{
  "num_key_value_heads": 1,
  "hidden_act": "swiglu",
  "norm_place": "pre",
  "positions": "rope",
  "tie_word_embeddings": false,
  "init_std_down": 0.00686,
  "optimizer": "muon_variant",
  "beta1": 0.95,
  "schedule": "wsd",
  "batch_tokens": 65536,
  "max_seq_len": 512
}
Each number is 500 + 50 x the weight over its row's rms, rounded and kept within 0 to 999. Layers, rows and columns count from 0. Numbers have three digits each. The size before them is the row's rms in percent of the matrix's.

# o: layer 4 attention output (transposed), 320x320, rms 0.163, rows 46-63,110-127,174-191,238-255,302-319, columns 128-191
# v: layer 4 attention value, 64x320, rms 0.174, rows 47-63, columns 128-191
# gate: layer 4 MLP gate, 832x320, rms 0.184, rows 0-30, columns 128-191
# up: layer 4 MLP up, 832x320, rms 0.182, rows 0-30, columns 128-191
# down: layer 4 MLP down (transposed), 832x320, rms 0.574, rows 0-30, columns 128-191
o46 108:528564499538527421480438537508498499437464460438453538510579616474556536568637446513567485567539555429459483545497570495523520576678493581414414449577507456467525559594529359521536489564437498
o110 098:438463555486479574400437491502519471553451565590599475513492402491446590440503523498549509485444498540502452521516494544572439462529558496594427459473524457429459407508483549501479449584412469
o174 103:474463507511566421441579561525471502476564525512488482474370509426526468497395463412419524414578378490401593444555471444496514472533541406465535523520571606471509426472453517456513500544545503
o238 091:528472494491480458612510515551530470514408475470514518510512453566482467477547458500455495490470571436563487492498476605415569465381482588512493456411471479522515501485528536561463570456483452
o302 103:516544417425547498496543552489468544447592500522486522561593499503472526486496533517480448549500493467446442520533494450587479505492529496433487532545398360592529532485389528434542488452482469
v47 102:531506409512516523426516469555461474479567506514429584502445411472502507481626532516538546425477484522462502508568517616496397534378439458465552451392565614488481447474560481500438426488573475
o47 098:544513495445536471497486456517482566433429459515425502541506441530545492550510588494556495506516589526549520519534550522452480493544595515572492501484495458542478512586448467500520458468490511
o111 093:506498631466442517529493511529581516489451486457476408511475543513483418514487476461486441490539455453462587581486433444503574496442557520531556534522535467442508550529442474432525464489592559
o175 112:458398427479590560506583464476482492510496588552501448505557498493517483465467409558544509484427524542521446449480562565539538533551452566581550479542568667487452451507540467479496504464538507
o239 095:501534490543439441488541535502470507510490503496540567575456495548550514515493500518568562546536516533479525503502473470423535450493505371440465515581461427532577523451607616486452473618359419
o303 105:491484461510531486499506524480571505590564429501500541524506545448516537473544515408465464549500460490459497430497484450506455533570385448468496524421481544486447543552512520607583552456494512
v48 100:458475502554498477542476519492445480509515544425393382516447499456459572556514458502509601520491429539474530471519489587501353488416541518496382516500588448411478577477460516461515497467558628
o48 107:480474524551467513474486499550532469590545587445510603513467502637494445451494536527510492517539528497523502385594442403561484515491448523465544496474542533581464418491550586593450559577563476
o112 093:473459561475583534528500527479489547442494504540568463566579519536448498479515459461529479448517469523601512490450499466400533436510480442513544411436443515461531504415450468521460421365574488
o176 106:557506490570513541472434467406613453506460465541455556555492457462541519539474475506437542511486591520472470512540558508540397436448510436509508511545545576554454502502547490469478539586461481
o240 095:391507492422462503480425504428430529482491506402466541464492498532447471530506497549522475448512520491480541489528494627498579575500531570535482558501458459384541532505532464572462466436412514
o304 096:564507442531490520471531490512539458536513553564482538481474439482520510518508529502501496558446507447466482520456562399483569489611553390506476452538469518587537513568455517485459526574575528
v49 101:516516446508588429438539516514435492497459437557509552485549465467611432437486472570394514496551579573528484531440486528568461477449539501512468521513395484452530509590551476547595538519404576
o49 094:462487549436448414547487535437484474485505520525430566521482514414483532607519488486453469514422487517403483522448506520520526495498627384553498520486446430607568474559495415488509442491494563
o113 092:531527500479437492483589483540499473609520510510580486442490491465472487504542530571544487540547453510597565495472513481486602549499503546496532453528471566466492506477539522450417512523501492
o177 120:530517499503491527506499456509576510418484477456510487553505470483497481555498465522534545460568460442431537488532455574551461473498411440643477536465543497430473546454578442511456473405403495
o241 091:552460408528572516533458497503477527489504502564447439472503469534549501404454670515581506465401528513505483508449514450391491475510473483365534487528513531520533492555492489467513535560593391
o305 099:455421533550515482438517570504454535461445596445484458526493558542546563488510432474514549479459538492560456449563554420471505477454515450478461516408501523452526498470437604530491558458476471
v50 096:500429510474414617393421484488590439522508475463505480521487517477508498526536493417522503452515492515433431532438487531481539473501480557469541525489482450502450476549494458541475523451390533
o50 099:437564557606504531391551542485524509397568476541482451471367486464458434503514453482512548529627413499396526431569504463495444438446467501428630524518478398517481457531504484513420485447440478
o114 090:566497450498456413534575464435505506553457444406422499517547525552446488471540540474473420427434475435554470585507467536509548459543511476473524451579466615485541545497528485503510475451507509
o178 105:511443510441579551471560473517498520512487587533571482370492493430545538523501498507534587504507575502467535506507549509527555557492467523594555523523528507522577568459492604534439476448529582
o242 098:499503464487533505445543474600479498510509523515566511519613486489561478553493465534480447488566571571622393455542577610496484529538475518471346491536476521598526419521468524438489580564566480
o306 107:505475478573487485515465585492499471515640595455476492515491563546548579534487436519580461488453510427510525534412484466510470511593527478506438547383513462437476521535539434453554432629457494
v51 103:503564446518464549492562549443441531481561562468522467525441502489378530561595457514468552532461479465500535497501461481560505444464533466558529481487477370439458502463437528512536492510469437
o51 090:550478419544402499551566472497489508436487445617460473590443521514541474457505504473488470508543528575528401446518542486540506477441545462568498565504484482425566427539417558449403492483395600
o115 095:525504537451500537607443552506478466443487505537427497437466509617505485566550533470521493466510427484471552525455480497424479498487504508528528612505533565563619554469629459465515448411570466
o179 120:570506489553511482519437439544465440541536472530552448510515488465391470499492395505486439496470528422556474473534473473523511528518501547517450487493444393375393474445521510593490405470451437
o243 096:519574507489541494431533464467570556467485550456557529482476537473586473537475432559466585476463564428393511572575551586397414510484525474405480510478539498591487512530544506517610566506454489
o307 099:489460491519476454464473494536538547507447535434447538473503421511489588406403547457455408482424545584569480494497524530565557523571417519486551539533504489488523583509400592503480537533492540
v52 099:569518460475497464530430443566557449525453509423510445499521512466563488485549427487490510582506419506502400473530517549466516594463490504540444420485456525512544570589385508511495493521478466
o52 101:534543497546503553522440529534476450501492552535461564530491478465492451604504448461513560484550512518588513500569574530521552533458533536536437447526515460477537547386506468587593484466518572
o116 096:515424480490513481505571484381491527455534458595429413506420534561482564446534531529489464563539563524417548441492518452457541479515553391465494468501501446481524433448503526541499603581539571
o180 103:446532505445441521567442539578451483482518648421618475486551487442511448484470470512424486514465545418460509552461483559498520583456468516576472463573518557559518559505492528511518369528431487
o244 091:558518457480459517412595469428489496514541474483446543434553546488529528499357582524485482491565517482479468432461480522477491472486477491570525604439435543614527391598439502493485569522542410
o308 106:378479523565542524528548551556536513471442417504451532525473531574482486531597511471456444444482472486527429563475450449543509484451467460390583495558472427483549518493557462491469405469536548
v53 101:451460457519501529473532477468439492549554514460495450516573468428475456580411631494401426501437506508530430493452456447584585522484472458497506482520511489498522486483503486598418539489553601
o53 109:460435504313458429556543569504500471473492513427476498493447562413493399544523570428520585542594447481496509550557530526538422425387446488471475459450595625471427455424620515525454416530504461
o117 097:522537466555556494513541599463406453516478422471567533381458535577557554510494447540561526499534431509565454454516489506561453528501480461470604512569430502483483495401541524481475550592548487
o181 107:502464602517393457473478417452451547567550536548584477543549521462417553423375471437474452542471536430450555438476514458451543479570580456454471467462530524541627523476502502586483420498498536
o245 093:491496414519541464541517424464517544465519528549532424530513461537523467526575495595479478463393459443496528522515489501558434445435445533392507562431400437509512513630409492466520480487539446
o309 097:472510531480531483557543524528540411484534484470384496458510541425471452570471411454498476396531634558414490509538458509396443515497558569626517462611487490503486489560477549524578511426495491
v54 101:579449455483432479480428489525486617425525494452535465535489524515431524466551486558516468519515523453510505530439477521565591552494493432521517592630527471510458604523473566441536442494523463
o54 102:526457533577560483438470571431580503512451491374511465550531504578533463525559514532452530504420529544559492483422506502559473496530488479469534478565509500491454493521443551459458523472471489
o118 085:481430483478479511499543521560551484554496590519504475547440430501520611467461445486480517521556500422464477441526488508495468493499493466501532487521458456511546480550448479638443534537487541
o182 112:527643477463477513613414468497483463483486390634450589472547531481485516461581479602468507519536513583460514530565499462452483513512541439439452514432449552593454515463469501495530541518447532
o246 098:490503486477524538590489458510483417549546457416521516512466501380539512436514558452594499449498497435445556521476473487544499481473425540434503507491499491538539499534552501464526426515509510
o310 098:504479594494469443427617564489521519446449620546518527436506472614552506624453451484503484457450461505508537460446550478451663574486552607501383477499571480524527531476572472538549511486478502
v55 094:538471464484608393536507573513499530457564534479542616519524446556538461541431478526490460483560502444523488504468487464499510576525505491513422464402500490419510440597505528489510478549534568
o55 091:535486553436556531544487377550505523500489498455521571473513552484568519495420487446448524500511492476551471442513480446545493504372581479557430570499529525530534458543512532528482412455539582
o119 091:522539538529579473496548399467516500468456469433579562418514493529396493536552412519466483439566488566467582564542555638489508419506479526385530515500519504443475488486512473548529472448500442
o183 107:482568517535444547470457480485538521611586428457509427461494562491501421560422494473524491513453360574495471522508383497539528500514487525541462491611525513554519456453510495497523512487499472
o247 097:503433511504464505563518547458463471426470446559497461562427559516515543448535574375507597533440501525530481534451567450525458514541485475604591473497435529470508634429514503497500513581441535
o311 101:501498469513519515587459587497472470508511544492455425488449509503566536530552558639579468579550494454442568517453417515456423486479446458530447468524519427542450479501458464525495511414534507
v56 105:450474497531555572417597399518545430491472510451479520507521526486536487571512501515510436571520487535516508466585522419530561446484420504470589450465432487439404536488479542503535486451566548
o56 105:466512495463390585500433553456449465502459426570526497490516475508457617524506584603411446447443435465550578460506478559420579552431489505521471537438421473501460432512553478428518511482507555
o120 102:585522551430557462506476600451447507467518486600481509544514505459468438526468586493420527507447585479471537522402453476593482534525486502568528527526524548492539633519544480471464450515476428
o184 117:448381508624576512504588445544529450550504515446437526481527446571499506470559503423599534483479511457520481436478471575546414486533503458474478491485493447519432455480509518490531505516502492
o248 090:505550471473480465596503424593521567482539518464569485471444508502502525431624481485540539588540482546499549511530503484474492433483502529443561574501522537543555489583465474523440506505577501
o312 096:425524504499485435390486552521492535476586516496619500575461551575566545495467423493450466525474453415518436631496462464392531484465463441496499486567474463455572532455413564522421544610475505
v57 103:492535479611512475513527500464531513528492513554454568522454529440478471544568464408478519527489552558583539487542408538424477514532571468485540585464476462554447408498553462551392520343521516
o57 102:481481465422429498512523520456492565485450575431569563425471531505514479527490519403554462495448429405390440502469532451538504363560521394586466483600537471476483528504459472486476542495464428
o121 096:639518491551486499466423544526521403494519478440439471511475483496456477484581568434632459480521553471553419431519478398476503552496534538432493484469474536501503585482587488470548449518538474
o185 110:510503466432498469563518526506420608559506411492469488454535593539494547495445524569390588534464479520508524479384494538499591534449455517488573481494505540585441475515578537452529548501496466
o249 099:501495575520479386565580501551470507433545440517509335471519400498472479548458455507486523515482540484505546562552448632471481485600560524560549509424562485464557455535386543521391570520398525
o313 103:413488578594531553517512444432484524517503543546495582545490533536615524412489505562497512497483379512495441470540481545536393532542488517507502481535482570524511487467441450460513479491526497
v58 098:530492559526557476572440544545461511554486488604485492522481514538467436493461476520534591551516488577557507437474611520536504463537541528474592398529536486488549590390476558499501539475475521
o58 095:386511393558469481524488471505521477514532534494486533541442558444585613496523462566504510503449482546530507496423671529462560449496425479460436476461453479456497432599515527464462499445461507
o122 108:472421541530521518363530461491511557388494566512512609538495536545473560446549479467559507498584484517419423572555499474514454470549454493467542472514541559495495484540453538528474446501438499
o186 109:534496408537527544528444551427451480509448506546393375509503502461539412504516461532551549437443446512507572503515413464600476542490515537560544477483481490440474565508515465508533533532502485
o250 094:506509544461516476509529493466508466436497481530545514464457576468432439476477491468453461475587535421481462519558460426473564508456560466505498484472519458449546493420581372511533513500567542
o314 099:517517436495504524541469537530494340575524420441559484485509368550514501475498522590440482555444512492543490493487473496434508554465491432521485537503480488569487493470470508379492517468528437
v59 102:531550503560451521461501450543549511530557456653519485442580533602378487535425549454555553557464446505491483419415549490535472458516468446445523547459538479443427421567539406470518504420552510
o59 100:480447475518534425432449549499439382525475481492528511488525441453433504480495562597437462514514523533473592497435472560502563436604392456507442468499512491412499521542488521525442552547453388
o123 106:577558466516513525554483450369524529532576495403498431531544456487498461408511460461535512419517434439526475516480455493437514572444608565507558518521529390526493511420415572493560434477551554
o187 104:416391554498456503549529503576483604564422527547493578419469451532463467517495506490534555529528585453483521564537509384449515518483551549472541522562430500530553543450471376516537470495516437
o251 095:570520463486526497491560525504583436415484481393516457529519553493615504599496497527458521501486547493452508563592521573524439433602454446464472532460498488534443485560573523475388593556480633
o315 097:501500546472550543489478511491485442509463477458496472553443465486439473516393404483514478532563513500575498475503434425469458554420498477485462440573538539516467419519536546494611511484544530
v60 096:450566451448550543544411514557443452551610494460535486509481469492561488568432506489529458559401555497460532467473496507419488408499477477401510422434458536434490507515491383458512496429502508
o60 098:499564540576402598480488443541507494430555522455602562488485420546415523531491426408585502608457536482529478446411485483475515426442516536498429463531412601524423500418472470503554436562595518
o124 086:534599525520599485468604558380514566506500446507530571517479570498522546471550561544466558502550528653447415431534528509513553589519541540546608540472522495458489447516472500470503520479440435
o188 107:447487483477477470471484449500537538516477579468461435507551440628540474536483390379539523524472553482417610527533425586485500463494495507501520425488554476466456512469546564558490518530551488
o252 095:503484540452563517503494504516445461495464469540519511507463515372528498493532535582394551456564437441483562555439489481552475597455483520482568541464514470494578454540467481437499551453488509
o316 097:493484473498410469448600536466512452557516522520490498516532574549514465466403493487568541475452490563582518493541491501502505385571527461553435508607411453562524560466533496560455505524440567
v61 096:486462484539504498504519484432495568493513414490448473495438479539515411476430496471478535319524576539481489479441528466492524558460418532540441542553547543503420538415516508596486504393549460
o61 094:570495457630473506464471447560488457549471454565454489488498413484504429439492483519616541483462494476492480459474408543546481365528518549409517449552530503510526409452544585553439597473453414
o125 091:514421526485488551438451523466467562572564417508415542515523524509478452477528488465464474589464482593444543468519463540518560501517556411473526617458411509477453487568518459503409461498466456
o189 113:543569497395524531456450453511435461520447550430438572468538507483524492507499550559421500457527571410588357550511451434431490525374427443570535426496468502426507506419494452498549387433567501
o253 100:391449472476513466517541491404495442448516526469567437515440454501486548478492441464551496522643504515463469548519532447560389482534577488530434492440519464524446505494451546456511493570654498
o317 099:545472520424499583504495524564541495424463518463486480588496511543481576602542528575550510462475351425484507454544554553496494495531497524449495494484559508496582493511540499542508517446408560
v62 103:513540492491437480514460446497494454474488550501506622596525500511470558540585480480480532456555486491424539536511558561544517496387472558523576503518514502633416522524539489569545456517537465
o62 103:465429533512532555560483468591616503480440444576463476566506560487525599450547505542472492485570420499526468565447570461481490589579465454405524512560474584453495538417484438560473453431542452
o126 096:525479542475446506552550553491532462578477540450485528533551482532507456620460483415541528448511524467476599524614449504415442419450405472578544449496522526458407462632500533509496482549519472
o190 103:456464496496545571522472489501500520457443484458499402483539442474526510531512559570478483498526445571528447496452564415500519477466586454517520458483526479506467487435468596430485432498437445
o254 101:513503504484456484490421563431482515547494579440546557464503547486509475383466510484532452536445558491531563486538417436462526562529538572509460520562502431524546576536533505546482556464567542
o318 106:528505516522461497480478415515448559570568515530506497452514448533448454507528462469499477513480441509440474498481540551533533522461502432524509601445554475503603464502550441529511435528366638
v63 092:563502476523511482477448566522557487574576531504549554520424424386535585518419485556501590573496462526612402496568513480510527475470410518535498475430460511527443470506536513507449488509399514
o63 096:480498462495541430457565429484449502588523481501468529570474478502380511388567522436486418517474566517454519489497444502497525590509528494485537507509518504461478516432460454539517623545510581
o127 096:546477569447530591472559472465488401456480571513485488477437508569507433576463430557460461489462532517554513530456537561469497510580463466533498514476526595511587414553492479432601450496479497
o191 113:441521451529529475519513499562501510508415467493447486473509569414587549504521474449537569486531480509504508542444594473550475453476494510423523498495438449496491489469502570529488500473456518
o255 092:494461480538421546459580530467592504510426524485621447525567485448489491451436499450536572476409492531470499473545342561578587517530556508559489469536602434517535497503475381508465498433523418
o319 097:431470593507581519428448481459422552494555440396470454459557440542464536535498571563495447498570501470422511498600490447466419496462511508511489475484449461378559480459534485517504500512514432
gate0 104:444521512497527510467493546499523415433472536522480505493568470576515627384425502443499446466520414521501494546489515519534499441460546474423475504395525422520567549558463453508535500592558476
up0 101:479425580552563524467508547510531506526600470492488512533592464435512514529505452480453530550533420451495503464499540453479495526536465473539437454503429460429451437573516456471543406486453541
down0 105:488480419513560536512564530502436526524500577457458506454514504454500519544436446436466505474502478493497561518506448557490496425508502515585593542510533565466475524432520435467482521552526576
gate1 099:393508504432550550434501613541480483556491534487507477453488430469456543479502566441497467473480485603336612551480500501573556518520478469476441518472505456470558392539476540527531536568415480
up1 091:457479433498540509462415417487550515535511469463434507542495446450498499396475523603507466538503440459477492546498479578579514492517438457455445473448612513589524565470471524502498495498383532
down1 097:507485578548487475495527474416457386519566510497520496512430475558581508504485472611552439499522516533630432516512453519550489474571448565598501551457514487479585551550544520413530512547464472
gate2 106:489424401571497543484544569361501524437512537561496538457570525660442543534470558515551557624448467511494653478496520505501487516480494631521459473536449543500542433455633522581490476505454579
up2 104:533513436580552494425481505418514527391529459455560487574539488523509498587502549441611496576415431539403494612453468440471515496447484522523441335595550621462531493467536500438441502515583502
down2 102:557559429550497498529486589559418513509506570427550515457547561535478605456527544490477575425519469481509560525563510550521543465471501438617506528537428434392627570536472485521600480492469515
gate3 099:501517569491469476446482509435442458483541427545475470511487479532478439485486486450466447419449585371553515440550442488503550456544489500455538401639474508500435556559548506532472551514483440
up3 094:492421508514467464406553433458562505485405558486552432501537477422469459515486517493550485575528462434488570508436512535450552505531504472634464515555478473546484527537477476541407386516491566
down3 095:452459570488493485510505519495411514502448492432483511489482570570527468625470593507480473540491473406509492394417537577466597492506573527511465487532511492506483490554488496415468480490528528
gate4 083:413476455471534345530466469551502501527491521447519508502491566455510485519481444450483465435608491476460457389546460469474473413479522505537406535529509481483506501572479560459490520549568579
up4 088:412491469453536433528498488484513531504488586502439550499527591480499490531468506429527464447619531486479474427520440461456410466479494519531483506533529524435520492523476603489521509524557570
down4 086:547513475496529558431456505502474498556434526495489434561570465507416508493578439450466514525537430457571516556450409497557468504529463516538420496536430484485574446465485530550453547474592494
gate5 097:598465485457438445454525450510556601563552469542487477429446427546532532430513422518498379476543441456577532506522497480526591530500429479511406549497482512486474535450510457515586507388503473
up5 092:510518352454500595508530487512437474521515499609412522470495580480557549428505376420446537456517464535448514520454541480474512504456546561455513513447528446449555464436504491528483456523501473
down5 091:436514521582529499564498475503512550391453504458487467513466405464363490509552540530587563511551545536551619546498532494445495517512469399502528540510525420514466468543528565479542514559525470
gate6 104:537505430547510461448492424510478550543583405530570430500419498598438571481528529505569482470521527399424469522515470600501542386461488539491535443355442417408501481497502581588436557494527495
up6 100:484495566570598492442487468556521591484603428488469452393388483548485540456508506428526566417504552512549514457473459477481523535448549417471445558483545479464572540519466387462536407492508407
down6 102:554437595524578522564551464518524445482526480510532586480468503476570519478467534456393521506510558522519410459420638388529492539579475500528547635462478522505485531484461570538589505584529428
gate7 099:560560533415439601541566513467455504531493524491438572500506566419505488524536582474452472568528535455549374522434463537418528475572530504458521472434514514555566404485462555565513426429471519
up7 095:539548543525521561414530483544488571396546433519485511513537479508513561601481556517581589424457411594471487450479533465473438503434516581469473494497489507443424525420441486524495535536508444
down7 100:484538463541484501475387432514532481490559486509487589474555528609510407450590452515501539514513496514486619481512544498608559579479465462475481463458475481383522537589472552500479498550553509
gate8 109:571416505562487506445373503467483451501485440503473431455478498567556437517423439528437487532561539462499494524503540561484532533464488431476558393484499491435490497500479555476501529471542504
up8 095:475482501533478554501543554474515457557456452539591515531468558564499449456520513404464517544464537466510522525446487493460478451476503470491450427432534481459430467408459534530461652471517490
down8 100:487465499624534523514481429479399579521446597470461420447504473494546526441483438460542448462585506503472423454515541502478534467510489465485509478540440464471481488491538518460511498474377487
gate9 107:514493456445502554503470502466425498537456538524473461585499444424529527454572481490419435468441513454520515405539533618554496586483611535585571484467491523386445490522550439551481483444460573
up9 107:542414439499493534428513467468495562462537438482475446436425505540477504518524497491515473517438502501582473533521483479459438544510478466450531532527472496438567487505437448465509406531528420
down9 102:458550465478478470577479427523555481454568467439460535516508507521465510417414513556579427505492621403526538473511435505391520637506468517537570513462454497398510580454463481563535497494549482
gate10 106:516594565441528473552559469522506483518493544441489463496552491513460496513471544549517574459451492474410443593512517539415461508432552492373560571549566564526550558486559495461489551488568540
up10 107:409437546453479485431614570496587494528445491517572566549567470499483500467555409534491497512452419497497474524433484535533533520420522481556465432534493405492451545578432400509512467507451493
down10 099:519571453534498550465531472481464534476529451528455461552514458507501402474483477515538559442529508448531434486572478584470462504559511439450558565516467517494581498511556507453471477579485488
gate11 100:589559534450593528535593608484531503564515452548535524433425497527525587446494482478486498447420470454554466571493508510460387551504499516444407517440483586443418463582472571493450410470465541
up11 098:495537473559586441479424544479445448485477508501431490547511556492530553487463553526556478478508499506504457467437432464491531553507588537449527533476442592585475459516513599513554507498470500
down11 096:430495481544563479544449525443508507549533429483442466508624472503513502582562530534474478469553478402551445438588488494588538439638561484500520509538570523539485578502568528488505544479469467
gate12 095:500494538454485409563466479489367537498495448381435489516459529581550514488558509548487490453435449447590456494551625486558549519547583496470529478469566515520447497533469528539513467451462516
up12 088:534461480564509477361477511477548499516525470493569504448486466552488461543498479456420484540655490546520516465489447369508476501445509496391521446513529519603470485543445522549471471470552541
down12 099:520422512487507568469482538544602509556551475512547484554526478480510565532534429441474502537531478521471476491440467499460452484407430485461505492586472447525582423471507527414559544544500513
gate13 104:564476497464461467484495555503485593503464422532449430482518439537458502519400454577471543421505534474467441511672509494598433545516555547568507481464445400443525475526599494453443547390511407
up13 105:485486447562494488545570429485510418494475504441523443479519551444493616477534426394413438459541441559494568481488553523450444567441536441478420410446545463482575465505501527503473489472530563
down13 102:567552503428538462443474484460552556551489501466506519401468456591507444575423466461511491434417495500534504432519481555451548437592457561402544525471541491495494481504465543496488566576468488
gate14 100:549505507436531468505474520507569463451470546453490585470518495483515561486505479541528504528541438538541475470632493550539461519550474515535499530351472499484480437481589522523451451521528457
up14 095:538570477457549403483448414509535501490567486465509495469566480454469582509561494493489553534467455590482472450615436445511459537475470503545451529392447530531421438482539528483497430463569406
down14 090:526591425535484433478615467526473520522585449483548511469467462548517558513511421475513523467463489553395544473525543488517508478499505511520572483546476507443543497437554520513423485412565451
gate15 099:488489481488464498491419493513523534546527493472505557436446538531536511447520487465479453550544485471494603522526513500519485521452533493467448500492407525528470423518521519599567501550489523
up15 090:476440566494582511596432450485459522525533498537541500433463636408476545512540510527533584548416495526478488472455527479478499501509475586556533621527392572450569577430389439492466440505495478
down15 098:532494564514479586498428421423590538495444469531511462486440497472561422503540447480441494545496595487443536533574482536504514565523529551485519501511469472477559520552532440484380456507425441
gate16 101:449496480554558523524458468536469496455500384513472506517572460493444441499525557571488444443362438536398604484553409477568455430437492507503514478538569494482496575436500443495590569536507576
up16 104:420470449518484525534455551476429587459508452514425480456545451454473472551577462505497474537467449603447501375558476457531525436561507567584580491506481436522541519504423582478526526459447605
down16 101:473406432507501456493517587525500485412525630447481467517564503533424563403554490516455503511463426554481524520432553525500542428402540471480465462502500484502456527504570472501499520482548380
gate17 100:458528419551504438472445444497462522526515508430461410436490398417473461477471541549454571522449492376432513478476487529422448512518485415456409474472513522540528502493530468506452460466589486
up17 097:448546524444467589496491489564532431477498507512596647519536561481439497491469443433550458501406489491541423491507475454572593516556487480478424452497498582516526446523457486508533524547444399
down17 099:497562562490518630472588513507517529490504546510482553594516543521567587557485467492504565426572456546520498546532487403531491617440501559470509542483459380445519495568445546529534510556486505
gate18 102:492487529476547567486556567433519499508551616502584523451510573457465491528453473394501474454577540470478518569472416487505501591498432518541533502434474503550571520532491508541532478496565564
up18 102:560570486512490524538526499536523540487460505602433450496535551446547517472455517548552488596506447437472581544533460427486571518506511513504504512479535526474497517588492588511444410485549521
down18 104:510517537519576546492490409563514529518378496654491409524528506518508465454603446451485479486511549537436478454527533456532449508495460401462562557533556397484401501467375539408549546509490493
gate19 096:535504526477520490602469504490472472608472557500605464531497533445461528469563460509408538466540483520514429393460402511480503487526509502469479434479470462580398446568403473469513536622560498
up19 098:442445478462519393448471494538549417454439511479540559465434501517541526531538574561529557530480510482457472513503497437482541369539459538519520545428558472520464531441437527591679523505505444
down19 100:575494485494482594413476475520454465508496547463509437491548532650468516550498450545506419543446542458464558514475547517587501667498541514454517590574520521469592470550569451488409510451506547
gate20 095:474488520548495550559549515480527518499472519507500476493366569420410562521480566543509553517565420518513504517557532516438527523594569453482478463551501520416489551491512498532586567512525559
up20 100:425521474522506529416506449486539462498561504502502498542437525426401588546543594463487497514546391510506444532438481476427494468493491461564515408479492517377515516372504504521515478516523470
down20 095:464476546498475429526484420403608421554492504508576478497449537447493496581493506511519521523478470454392428523452476538418558437498493479519446446633452472443490442474502473554524496523573461
gate21 100:533388431455555441532439437560501556548474529530547557434534601583525597488515530502471662441487559454508613536495426540443423473539571532478528450577503462507435542503438471505438510486455466
up21 100:510425454529524491549471500572527530576481526437552548409542548518568505472448584513522640522536603495434552550507362436501488461580458496523560439509455481522543449488413378520519535491533438
down21 100:586717535562470509516609521405459456415428459544564451494449472538498491554473539464514543487487501578551487487501515473504500561495443484472457621485511506491545502541511547510526434517426493
gate22 105:529573492452534544435492469557555501658496468465502500531515500453519510446546522493534601443471508541470520437394471412489440493528474500422558440522463498531434450579442403509599493510471471
up22 104:475481485403486559488451598407562508505437527481458491447497472469497584463539478453571481442583546549611528509530364436552477507642465458504572557584443541435470491565504549440440550591488452
down22 101:455509510458504509496453469576506431579516482501486452528406549415446467533503519493408509470462544442448478551499403538415483534488480552446539449453493580461550515550567413510621573450446506
gate23 097:409526457519471545482487539532521555516575585480425488459430525466551390538505434606643541531473532541474544476590466438531417535535490534397618410532481491579489472469559536498435459431579570
up23 100:527534566390495429591442496501572467469423445530434495439526491461459566525493419466484460473430540546455499491508514560461470567495463522492554534494474482510609455507443452590595422495466474
down23 102:438582451554458386558496449561466466457571538596467460555573553423522548493595566468489546512487569516462455444504426515535393508591553519526600554438635435525341520506494507491514507433420497
gate24 103:422483513428527474604565474580531536469453558434484488497612518481507465461483531506412469419492482604502399602557538600489429457535542564490576527486533505475531427530382626415563519588536456
up24 098:411417518579545506498537487571461534434488459515390396539546511531487489511466449544488505482491450580533497565553476606479476426533575551508608562468524449451515471540493498534463495571511506
down24 100:431519481479547458557540475568573560462429494405408479461495522456468408485507469480532521448428491533487437595539481509473417421446499546467564567517544471477437465572370562454523492507485505
gate25 097:551429481482468501420470547502432518553512498541467478506460459552427479534517572462491539564491532509493482500470504519524544459465386392582542557480360483582551444498550454490436524530522475
up25 099:551566511549497522552393515598402510465497547473392540497440482490549461607517535474491497518497509458479518465493536550548493483609480450591623485421473440571445484510484500582489492513480482
down25 097:626506546401513504506407542448378480510514500474473519462483575456488563432507574518491448389450548531477524458475506504530497434470564470592500474503489511533464426494491584461438589430509449
gate26 098:593439563521501405484471499446467492564563343514528547490478515466392616445488520467517465480412523529474511426506535511488524564474523532462516477519565441407513527475479388456509545592475505
up26 103:480455558441525494429479497564515615470515481553495545385520486501495619500607551518582437493487487473530530536521550530518406546506540483607570553539499525455426468481433469452466556495428560
down26 102:516472422446470541496459461408539565390531527592515464553595459513467529525547550476546538495480530469478545485455558475514516493532535527541516568549424484555535488444440444418415460583459461
gate27 092:471486493459514572509443490374439501536443475568513547560518497521383466486447504494485459568516529525561445576502530557513424445529453454554487524585468426567472618465557527392465459550527401
up27 098:572564538608495445515464538571500406529530537471449577540537480478518534519508454475538507392519492443531468407457593507482490533478537567421536421471478487501540448518516553588529547552545508
down27 097:479521481525476563441520473427423498517500428390554482457512441506534448443442465533601486516552350494447392574526512460425409496530525448544553499516516582499616514548552506373604498574487520
gate28 098:439522665453538471497509485424477541501432450571520516497490432438481519471502484499494482522470443496478454491430513592480502554469405595448493490557435554516556533467513476447524498495449500
up28 095:542540490486581518520488500531446457539473483528475458418506398454516551486602494543547515458577533578497469462504440475530455480557476511500573405530550524597517507574453504414497511453472489
down28 096:686468531512476493506456493496507519514429496426531442512510510503476465449485520465496484559549472468563381471472487474538527565509435509531602571430522600485452532602509495399483528510542562
gate29 103:562450534541516518511456430506575483487478593461555480576514439555512482528499418583463395427491604502502517404451497607578383457455433574406417473494513600561415558512540553417521469529466533
up29 104:429555476609553592549474500551509544430522499471417450507424538485504497517572570585494488590478485474501507604514567483515379533531473486538549538477482454502502409479455456572515446533433528
down29 103:554455577440528484564511487551572536526428579534583518472541499523416541520462440474482450487408510536494509424518530469572497458511593434544495461486514449540484512528538504476401571563404492
gate30 102:409522535471541524527565499457448467492467444491580481525507536584517504482481473442555498563403476482504451470569480580466478432541532482531485489474425522463634502424583568626462592521444532
up30 103:445496588482485511578481522555497520461504544414476436448423517524438556472506452562624603425475516483487532493578570566472465596467504551516487506465552548470503623574544545488485471447440488
down30 103:433563513448443502565515434545507525435514566459564487482480495460490551529580460600551611608431538514589467362566503498491544554483482545475581527383450536466588521405507536466453507434495584